Each number is 50 + 12 x the weight over its row's rms, rounded and kept within 0 to 99. Layers, rows and columns count from 0. The size before them is the row's rms in percent of the matrix's.

# up: layer 6 MLP up, 1728x640, rms 0.174, rows 839-845, columns 128-191
# down: layer 6 MLP down (transposed), 1728x640, rms 0.173, rows 839-845, columns 128-191
# gate: layer 6 MLP gate, 1728x640, rms 0.163, rows 840-846, columns 128-191
up839 096:59 50 38 35 74 45 73 43 72 72 61 71 36 51 42 55 44 46 41 50 39 49 39 46 43 41 42 61 64 46 24 48 63 42 47 37 49 63 62 54 44 39 54 57 45 72 54 57 62 85 60 40 59 35 53 41 25 70 44 48 65 69 42 45
down839 100:40 59 52 35 58 54 36 38 52 49 68 45 71 58 55 66 56 48 65 50 75 42 29 44 53 56 43 54 55 34 73 57 53 45 39 40 56 40 47 40 31 46 44 59 69 52 33 48 58 37 47 64 61 51 59 72 59 58 36 83 58 48 52 59
gate840 096:64 66 32 57 24 64 49 37 68 57 61 30 46 55 76 44 49 52 48 62 59 19 36 39 76 42 48 68 31 60 54 36 51 40 39 50 47 35 24 46 47 46 57 47 53 58 47 44 55 54 36 54 72 75 46 48 53 58 60 54 43 35 51 57
up840 094:47 37 41 47 59 58 24 48 38 45 32 43 54 31 36 59 15 58 57 26 58 63 64 45 46 49 49 62 56 59 47 49 48 52 53 43 59 63 81 56 43 50 56 38 48 49 49 29 50 78 65 60 26 29 53 45 58 55 45 41 39 35 54 43
down840 095:37 60 43 48 48 57 25 57 50 70 45 53 30 74 59 54 69 84 61 42 44 52 60 67 44 41 37 47 55 40 52 46 60 46 40 44 60 38 53 61 54 58 53 42 18 55 46 42 38 57 38 50 39 45 49 67 43 44 54 56 36 67 46 52
gate841 100:63 78 51 46 52 35 63 62 64 55 70 73 63 29 52 62 35 80 38 53 48 33 30 31 49 35 51 64 35 49 50 30 67 51 26 28 53 70 42 60 43 45 67 48 42 47 60 59 69 61 54 26 41 61 27 43 56 54 52 53 58 39 45 38
up841 093:84 51 31 66 57 20 38 40 38 43 66 41 80 19 61 38 35 50 63 43 38 48 25 55 38 56 37 32 61 57 60 75 74 55 23 59 65 61 34 60 62 42 38 69 40 45 35 73 56 38 43 56 36 60 67 46 61 35 44 63 50 57 48 43
down841 104:57 59 62 30 37 44 55 38 68 47 36 52 68 38 58 48 42 47 50 56 44 44 43 53 70 47 38 39 68 58 56 43 50 38 41 58 34 48 47 31 57 63 46 39 33 48 35 37 38 61 55 49 55 53 36 23 35 52 72 66 51 34 32 45
gate842 099:37 63 44 53 48 48 48 54 62 58 46 36 53 62 44 53 50 39 46 40 49 48 63 44 32 53 51 50 54 51 54 57 40 20 39 71 12 71 56 67 52 46 59 45 61 54 62 60 45 48 44 42 57 50 65 65 66 38 57 72 38 46 37 72
up842 103:49 59 57 51 35 65 54 60 49 86 44 25 53 39 49 32 74 45 37 70 36 70 50 40 59 52 30 55 31 69 56 46 54 73 67 49 52 24 50 36 38 60 78 62 44 67 39 69 57 42 70 49 54 36 40 37 67 29 50 39 56 71 70 29
down842 103:44 65 54 47 37 54 46 53 37 56 64 45 56 58 64 59 46 40 57 47 38 63 44 56 50 44 28 55 41 44 57 45 58 45 67 42 29 72 42 45 42 28 51 66 48 57 44 41 56 88 59 50 59 46 38 47 49 52 64 31 47 43 64 34
gate843 100:57 57 37 57 42 56 94 56 40 40 39 54 53 34 36 58 55 59 47 53 45 52 40 47 45 21 38 37 54 61 57 56 55 60 53 40 72 59 48 63 56 47 42 57 61 29 74 49 51 62 51 43 55 54 56 50 42 59 28 43 49 36 68 45
up843 091:53 64 48 46 54 53 15 53 46 54 38 52 29 73 66 41 57 50 74 49 44 49 50 41 41 57 53 49 45 54 57 38 52 52 30 62 28 49 38 47 42 49 44 46 53 56 47 62 43 37 30 50 54 40 38 47 43 60 55 50 73 68 43 58
down843 101:34 38 47 58 53 32 58 69 72 36 38 79 55 69 26 53 38 43 29 61 42 46 47 48 46 40 68 59 61 59 63 51 57 73 56 56 43 38 59 45 51 55 50 45 23 60 61 46 62 44 35 53 46 55 69 51 53 66 29 47 43 64 42 28
gate844 104:53 74 41 60 60 62 53 50 47 34 55 56 71 39 54 57 58 53 41 58 56 48 84 53 53 50 37 61 32 50 43 42 42 38 44 48 44 58 65 60 55 44 53 56 49 39 43 38 40 38 46 62 61 58 33 38 54 47 52 57 56 60 55 49
up844 099:41 66 51 73 41 56 58 58 52 40 79 42 62 44 41 46 38 63 73 46 31 42 58 44 74 53 45 58 52 58 51 42 52 56 37 21 27 52 53 38 69 36 40 36 33 64 58 50 35 33 53 46 45 56 53 51 45 47 55 48 36 30 50 50
down844 097:51 43 44 21 67 51 61 57 46 51 56 56 42 50 35 61 52 63 48 49 76 49 49 70 49 51 36 57 30 42 54 36 34 92 66 64 52 49 45 31 45 69 58 33 30 50 24 50 24 58 40 52 50 58 52 54 50 36 42 47 34 50 60 62
gate845 096:43 51 30 47 59 34 36 62 40 55 51 43 43 32 38 48 40 43 64 49 45 47 21 43 57 52 49 41 60 53 49 51 48 38 65 45 71 33 40 53 46 48 39 63 49 50 44 54 37 53 45 60 47 48 38 59 51 57 24 45 38 46 45 28
up845 100:49 57 59 47 53 46 73 66 56 45 52 43 44 82 56 64 42 47 47 73 66 46 44 41 59 54 40 73 47 42 64 53 25 68 54 60 35 36 46 48 59 57 58 58 61 39 60 47 42 34 36 34 40 58 36 38 34 45 58 65 57 42 61 69
down845 098:23 54 60 45 51 63 40 61 38 41 48 55 52 58 48 71 52 60 75 36 48 32 32 40 36 48 40 50 52 55 48 41 61 33 40 43 33 68 54 53 36 38 33 55 35 50 34 64 56 41 26 62 58 35 42 53 46 53 48 47 55 46 64 55
gate846 099:41 60 42 49 61 46 63 44 53 51 50 59 54 52 46 53 46 47 37 46 43 49 57 47 48 61 67 61 38 46 63 50 58 50 43 62 63 40 57 38 60 55 51 55 45 66 52 47 55 99 57 51 18 49 78 54 49 29 60 62 17 70 52 54